Weights of a small GPT-style language model, trained from scratch on English Wikipedia.
Architecture: RMSNorm before each block, capped logits.
Each number is 128 + 24 x the weight over its row's rms, rounded and kept within 0 to 255. Layers, rows and columns count from 0. Numbers have three digits each. The size before them is the row's rms in percent of the matrix's.

# layer 16 MLP up, 256x64, rms 0.134, rows 100-199, columns 0-63
076:171119092130116113135105147113116158107110129120152186117104143133179110127145106113159113111111159143079102141148111094110127097123098163122114178137130113133114138096157105086086124136138112
086:154072158096078107148111130095147141120093150142089145113113103107116157161143135114167149128131156148124112090144146150100176109138118103132088145149118115122122123150130166136110106147084122
095:137148175134120093133119124118139158143152106148125129129144137102171162097119103117129118110076121140138098130137155152162136141168120076168114161056126156121146129139097123133138134121121082
120:153156120101178119139090145101083087139137129102125149150114113121133117092143078172118096113150122150087103098149094123135148112101124160121097131102109138143152128131129163129154160166129110
086:120138143111185159110113121137096118152159149114147116111095137092132174123089120071162124119090151114116144101109127116118142084118102104139105157148088173156141154118125136118154145144106130
106:141146110093134123131152148141081108134125165125124117149138096056128145110148154161189132169136133138096130136137131172129109127148135092130159108090106080139129134128128131170128109149154117
062:103132102118108158181135125168120116141097105121148135135065133140136152115144117107127148084121182115099112175149123126149133134105158120128130116123064142144128143179124175126130137126109123
092:143088148182081101123107097112129107141125162174127144118118115072119122122138102132166094145124150107096103115123102160107138143151110121133097131089117090140104128131143119073122134109108106
096:158123134118122101114160129108093124161123150171108107166130116100123143096166071119122131119135150084161132087159132103139144107143111124139084107108170127129098121165120123098156141157092138
113:129165115107172173149167109106086128145133144100138121137172157075099128111119096114175153143091137101109161088118163128132149112144146138133129126140122140145169130093123113141140163128108136
087:121147097106142124145146092115130088092116117155117154116094136096120138121116124102133099094129134115066140137163108131089121140157102159129118106102113155156123077088115169148119160118088128
102:152133135149136168099109117142115203137174140149117149101153130121125134092137112089118191124109138180136147155147143137165118132144130120119113136097133103116120097086154139141149135128088125
107:124136131108137151172130155139124177119096141140121196110115104135106139114133122112118120138137094076139094121124156107157101131145139161121113146094150090177103089128088128122162151141105143
098:149124101082114122096156157121117158062135102141146150149165142141156134150146106131085128130084125127137087178096121119099128170154100128144129111090110149103132088129130154122136127118132115
093:123152105146114108168134132072170116081148148106138171135124135107148141117158123110104094164073139162133114108127112120127116140146113102157077116122082138155141083115108132132127119105112115
103:113105106113142126121137100120117118127132105104132138135136130129172147149142092112145194150107164179135161136151067152124106101136117111109107080130136085118125157124086141103127160152098120
098:120112105102135141137120141104137120062168127120105133096135135099104131091141102104113113117105167103099176139148139118123174140140126114096088159140133099135174142138106154117137186109126143
119:140105078123108137124118134111158116102155150116114092138100118105122142087113118153134119126106117076136103138126184119173171131142107123102147114103134088108152088161100157131126158149087129
106:141162101086125090190109134128119139137094137150094109095132127099122150116118092145184136124116149097146134108143115153169141104105122178115100145141102105134123119152105124114158144135093161
069:148155146117099148144127086098140120155123158122145117160092129125121134120137142118134170131085138100048118089167108160159131109118142133110164129121170124134096147127166138109143110140133164
079:123135095129121141183176160118142149139139142096155119165116131104088131140126100126144113111147165132107098127155116149161126132108100127077119139134144135136188099150120152070126133156124097
060:150132129098160155091124138132157150152110083151160156156151110190096131135098153156147124127151158091086095098128126127132099121118126126122091179093134104135117102123129113101111130145136149
101:168105146130142168095111104134089154115156160126096137130147113098094117101090101110105156129115122107098130132165096127099118129163147117116136117106109089143127094146114146127081161173099109
105:150142087073127148118146135105081123145099105135140171164119137123117115149135102094131133150137096122113133095149117113143105145127115095123137142106121095130122158177110060102119176104114139
119:101090103095098112145176115102133150086147155116101112131149139084146137115107147102135148128151136116144069114162166113159158110165114106115135161131120116105122098152085106124140127117097123
115:135153130102103134127158119105143138182109119160170132091117142108133158092117167107167128129119156073126107134112121126174120124156142124156086130092128126167108113157123136136148157085107104
077:108084100128127158162161109107133136110099107127160102131080122119128133087153089105148160138122140118158118120160107109152122123149158129115109118077097133122170094097073114098131122153140121
131:152134086148147090135122082121132109093099165080125143123090152124131127104132105139155158139092164158115103109146112123099137147165099126113120093174123148135135131136077166134126152158128134
093:159105121135132164155114131108126123102128171126106158128131087115168128168131122124094128124127151142098142128137121072099145095150110175123101122111130130143148118116123098103133150056098084
106:173119074110102116111151136078155111151104113122132122090136125094157113110128083101117164115128144146108125124162106142124107128175121155087106155112152132150140110105111163145171155110138143
095:139127091116160154146128126112106134095162150130143152086165114134160126113133125095141148128099173177161178127202149113112119130140133136128090124124143155100131095149091130129137133109115140
125:186131116111106152172140137151114155071126156132127126145113172121141115105150117099138113161117158136111144144135100186128142134161192141115124142106144136139112127121160175095120117132143136
082:128146147091125134115144079090123081168123174148144117117119143093109183110121135135133145124161104127146108164108105139140182102138156130159104144114081081127143131144114117129120157146123119
093:142169160153110165118130088146113153094139099144117177145118101096126157134096122111146121152121109126109130164141147172083159145102100118157114095101127095146156138151087117135102119153131144
104:154140075138131158177129137102102159103145136132115087136126139146099131138141103114170129152100162141121124067127138066151148154142087105130125143098135119106108141174118122133132133156140113
082:103101133128137137123115162126111144103132124117135154116124085142163132125155134111144144077093151100068157128107164114161102080143175099132144161103120172147110145133151111107112163141129114
077:094101090081110117143114121120147136129086112118143114098121131096072132116158113158130100104158123146067092138137095152152130107123102080137117108126095107128119156120098169123143122117106128
105:142100133091089118149079124163131114140149128072118140148111120143163162140106119130140210139111138123095102103169097150150158120128122113131109116128099129136125140132096139112095161121154125
083:144093135112127174140178099143105168080144114142128167104150096081154118116165136098139107124098131159094150126141157153136136098121131116095101125138109162144153122149092106121148131102108125
112:091145104104161144150110132098120130142182138154114122143109160142147118100142149121121137109106149103143174070158101138148164132136104128111167151115121123161113101154084127127074129155134112
108:161149121120096142120129103145130160075095126179107156105136139099145127132112109128135150144091136111101136123096106103113114077144093143134109187142138125163114156115132143133091132151104082
102:115151131131110136161144140107128142106124134116108149171191135150110103134170083067107129149097125164114134104154099126104124142143132102136130138139149107164107105142128078122141102158088104
119:158119104099153130134158123139133147089127180140084131100126091114158147105100154104135149120128137143080095132121096101104125165153096113143107114073158120124134139147173150150156141131144146
122:150120088131133101117096108149116138086159125154146137179132114098145088104130100083112192171085126143099157135153124127153114165139110110135114152102167139150128106122117116132131139148114138
105:152133138098107146135125114126134154133124161151128112125112120092151115145108099084080116130126131089166143121170127168155112119176134124111096154117123095129062117125084128180108126139129148
112:164109074122122183147125155064128164123132109121130134123198103116147119127144133093117128103162126150148118132134154151124118119144161118139111113098124098136118108141087105130124160158090132
107:128110135098118141113133142168172133099115147154149187104135120099177144109135131126145165156066110087092124107091142161125124123146126106144132121137109125158165085134135157130130115138161121
098:139149162113164120152104135094115114113122113150122179108124133151181143125137154166194118135127171108100132131129117155129131131163113107124123119113157106132121129083116118110126137197129168
078:142123141144145136146081155115079138081117170125159127133169067123132125165114099097124163120116131131144108076150102139124157156143139109128078112111120133162130147103144130155107122105119119
066:148129103116132148151176142083128138156136083154110125143175115090113157114128115147139132068122145119126126076152081155121189113140110141134113116112143142157140135112122147112148157096119136
069:150114127174133121131128088138124152144162141138113101158133090132128159130119058105152133132117133105086074097131123140089144110123133113103081101124084122102151149138095158129118136105112108
096:149182118133143146106116109111143143125125165114089115152122135101159177104128103151108130170117082133113179106103125149146139122199116085115126142122163114103118120128132127105136163111122112
095:111090104132103110132124128155112121070094151101083159104131085138122146130117094130160111192126161136145082098104104134146153121142106145100133126124127102157149127146123150123097138112116090
102:136147117089131158143147085077086141133080160113099114152145162133122157076152131138136129141131147074142138124135122138145162123115174120123144190134139139154129134130096131114146100135103139
111:158093107117113116144123109085150143091124113150128157139133109138174116094129105116150127143109153178165171108125094109072134102100147129101119163126145125148140090147117172108131133143092128
082:114113126146134180160084146162089121113141167134146145138110125136096151142119072074132152113133168161097107116160130138175147149136129085134116133150110138128135114122135080131143113157130110
098:125109155104106133149152132102060138101106155115131143121137104110107137160118116116148127137124150163117078132116135122124184126124133155098062142148071128134133099104097138106117115093125110
106:143167085096128124136108109123129108117139163125164123109137132122125151118127106146152122140165101112101136079119136168105128105124135101110116120110086081130096189154134120160129197126133138
098:176108153134110153127113100128099118109091084133086183125117162124105147144130122102155172139097141147112152107106130121141150126143172097148119128090118128112107102134108095130168128149171150
101:159093091116093140157109096132121165194109161139137123115107098099116145106133127106136114101137148153118174126092118072133130115114123102124100164095140103107163102146102128117115141122106134
099:172125101114127123152133103097117138115140142107127131128140196126145125181129119070104150117128150114114099105114082120103162149162149134148095160155110123133124087113141138129138156107094165
100:141119124099102177134129151085158158118093160103152120143097121114131109124110078131156141114111162138126089110096145107168156146119118113101116113104079092144112136122096170122150125109128163
104:156107135133147141089092102095098125133109180119120107138114128145120120141092113087168136109123125149141110088132116133142169092163155105128078135155153143136146115126090101090099148099106111
120:145102093133123087185119131110117114080102144125132128137123093083139118127136088142101141093093125127066139117104124126131153149123176098113121162138070120119104139126160121152129115141124125
078:123131086110140145121118116107141126115150136085095071133100145119124157140094129085152170134152180126106102105142105174175133088123101110114113129151132144133133149134103134132135125186112116
085:114109138120144141120096140174119140113066118105120141151130137151169152119133123105102171156107097110149117147182169143133090100166116136125115136138112101160156142150104163111136153135094098
102:172157105122143116101143058141087105117126132120132127136142151108098138170133056134128125110112135131086145129127094134162116092164155145119112136121110129121132125160133134083136159097148107
112:131094087137134126133154096134129125121120130148119103148139121104161195103179099129114122120105145102149140096094113141109149103112146118130095148135107078146103170166120102095166142132130097
055:160187150103161142135136129066121145153152168146149095133132144110129122109156139115121159141126130108162136089105117081098157137129081083101089145141147135161136104128125117109138132126147132
099:138118098104105152145175118146104135104134160131111158130122154085094192121154129111163143164126143130146117065134122165130118131119151146126118109163130090137132116145163170156142154145127107
108:172144138138111144163104133136163152110120153127133163132143137100119139143115090081160109128119172089089121119153117147171104071127117117102128141116118102133142145102123112163130142108073098
091:150135125118151115145124119106128158159151158131110129149086142095109123092131124144153153109076122171143116094150097182116123137119116137125146147118104165153142082141127178124086129163092119
080:177122112103125133111138127141091150109154151141111185097119095055158111125122102131149127109125153133127123094110112133102096093120128129151140180130147128116157123139130126097148145173098158
109:158101100112116156142117150106145079125137109112126129083173153121128106110138119119068132119119164132078161139145166143190139132166085141089107149110122117137130099118122135119109123130138138
089:149126147113132127151099174090115152123120147153107151128135169137116127118141117091171163133111158109124132131140098203133133135104074125136127153102125118138120155125134199135158127143137151
101:140130148105148100136107083122107099117150129135139133134125120120153101098190114103103112142129117084102098103178091135130139140124084134102116131101130143193116116158116102094147130168111134
108:118136089116113098135132121135109168112134095104104170115131115121148079090138100128150163141085125137122142158154139164165104137163086172149144126080135122136107109147102119135142126132088097
126:184178124068123129100134091123125113157114123135157156139123134148160113087132116145133135149088133115155148121128119122125124098133121139106121137084111134154189115178100108114116173127128143
125:154101138117129173149125122116130159127152125142107115145162085091096106139132088134112116109119148110104099124134165166183171123133144124132076123131120113176138128154144155117096101119094098
086:129149107118181147120111118100101095120066138119100139124134145116120128149149106075135099184133118132105116128123185142149116149109107111097142087100106089139107138120122100159116129151137153
095:127158109106148138135136083132078115129077182169136135146073132108130142118141124154126155190111136147144145125111100141137145164159120113149113118117089132106141089125135148099115116108118100
107:167131130110125100096142155122108131099163129172130126065132111127146147108136112129149075120158166114108136102116138114148141094141105098114149104145105119147114158091103134069164139141101128
066:156118118115123139108135154096124159133107125139122135094147140194124121140104146139122102134141114135086109093107144112125109157135140114086060149094166101173087138132108119138159096150144137
111:148110128117088137129122120137131179142095102136121167116117132131100121118144096095132107117121139113081118132155125108144105089141165136126144104132084118192126088076145077133115143162116140
104:138128098140149120143092105115130119083130143116165146158152098154127081156108123120185171173126149136142119145152134099142120155153083133117111127109138151131160101090111117138176152115155129
100:151103142109172118107156096118141141130127168125125139145138118115103137135126143143132176137152088141101090172157081141132141128131116125137131125089107116126091084162123114140114103152058096
081:137127118073145157161116109117157171164122104104091105173133132120141120092139141139117089097147166107094126113165152136110166128123131168149141141132110100157113098112112151110128140169099138
045:147154115125136148125146120145169106135148139149093122125135108160151165104173126125125111154125203100159120138174163181149102107149129128172138114137121122149112157158134166134138118130118099
077:165134161142092131122142195120139160165134173154130136099147143104108126133128105134152144188146172126097097121139142131137169137159087119107111144116145093138145132160099114121146153112130129
083:145142144108116182120157143099126131130118127125079119093121171134139159138092146094133130076073116146098124118151146136126151114117144075147106130087100101118144103135155147096129145108131097
098:131114164087118145168147062170097128156103096144132155136101139129105146136142109122144164136143130106112135117162114154144087154146133108149102103107128088155104094109132147112150123166098139
102:119109111098159108141122103109084101104071135076114126132167059133173138160152109133125112168103143139128130128146163136146109130131140124137118138150140117127115088110103159111164128126112096
081:121146117114153156169175118087139155097132151173138108144153162152125145119117172146117165149107147110124110131166086131128188086153124140126150118172157119153126128145135148103138119112113136
098:142123130143143110171165130098114121117132145101146146135150151106115154130154136165172111150119124151084156114194120164149151099096085097163123103135126129138144129152141142126147164135100170
099:131095149084119122115138122170119138128092196161095143141139115135133147089183128142121149157104121125104135106132107166143144149119125120132113153092135098104092094109132174093141143134147149
087:168112116111150171127114161140089119135139195106141170094113131116146132097109134139129110146151138145187086143128128129111132125087125146151122111119128141176095131144109138097178110145137129
144:146131110109150113151142069141131082111136178141107116139125115092131099117144098101181083161110130112131148099109121124116099102140136089116126126106113098142107126164127125131146121166100077
104:130132161117195136150147125083096160158131114143092128116125111114153144083161087095175134174147156127143105133152148127129169149151146095143125170118110126120115128126117155126107110111129116
142:142122104142191158117088155100105131120129143152089089183149111119147164129131106103140152140103137134082114162147119125133117088122147141120099159086123118118118107131145093127094148127096140
093:120113076105138154166136119128119160124126129125094118114140114110146146075118089155146113146136138092088145106138090108146133173162085106133136115095148116138100136137179111080132126104120154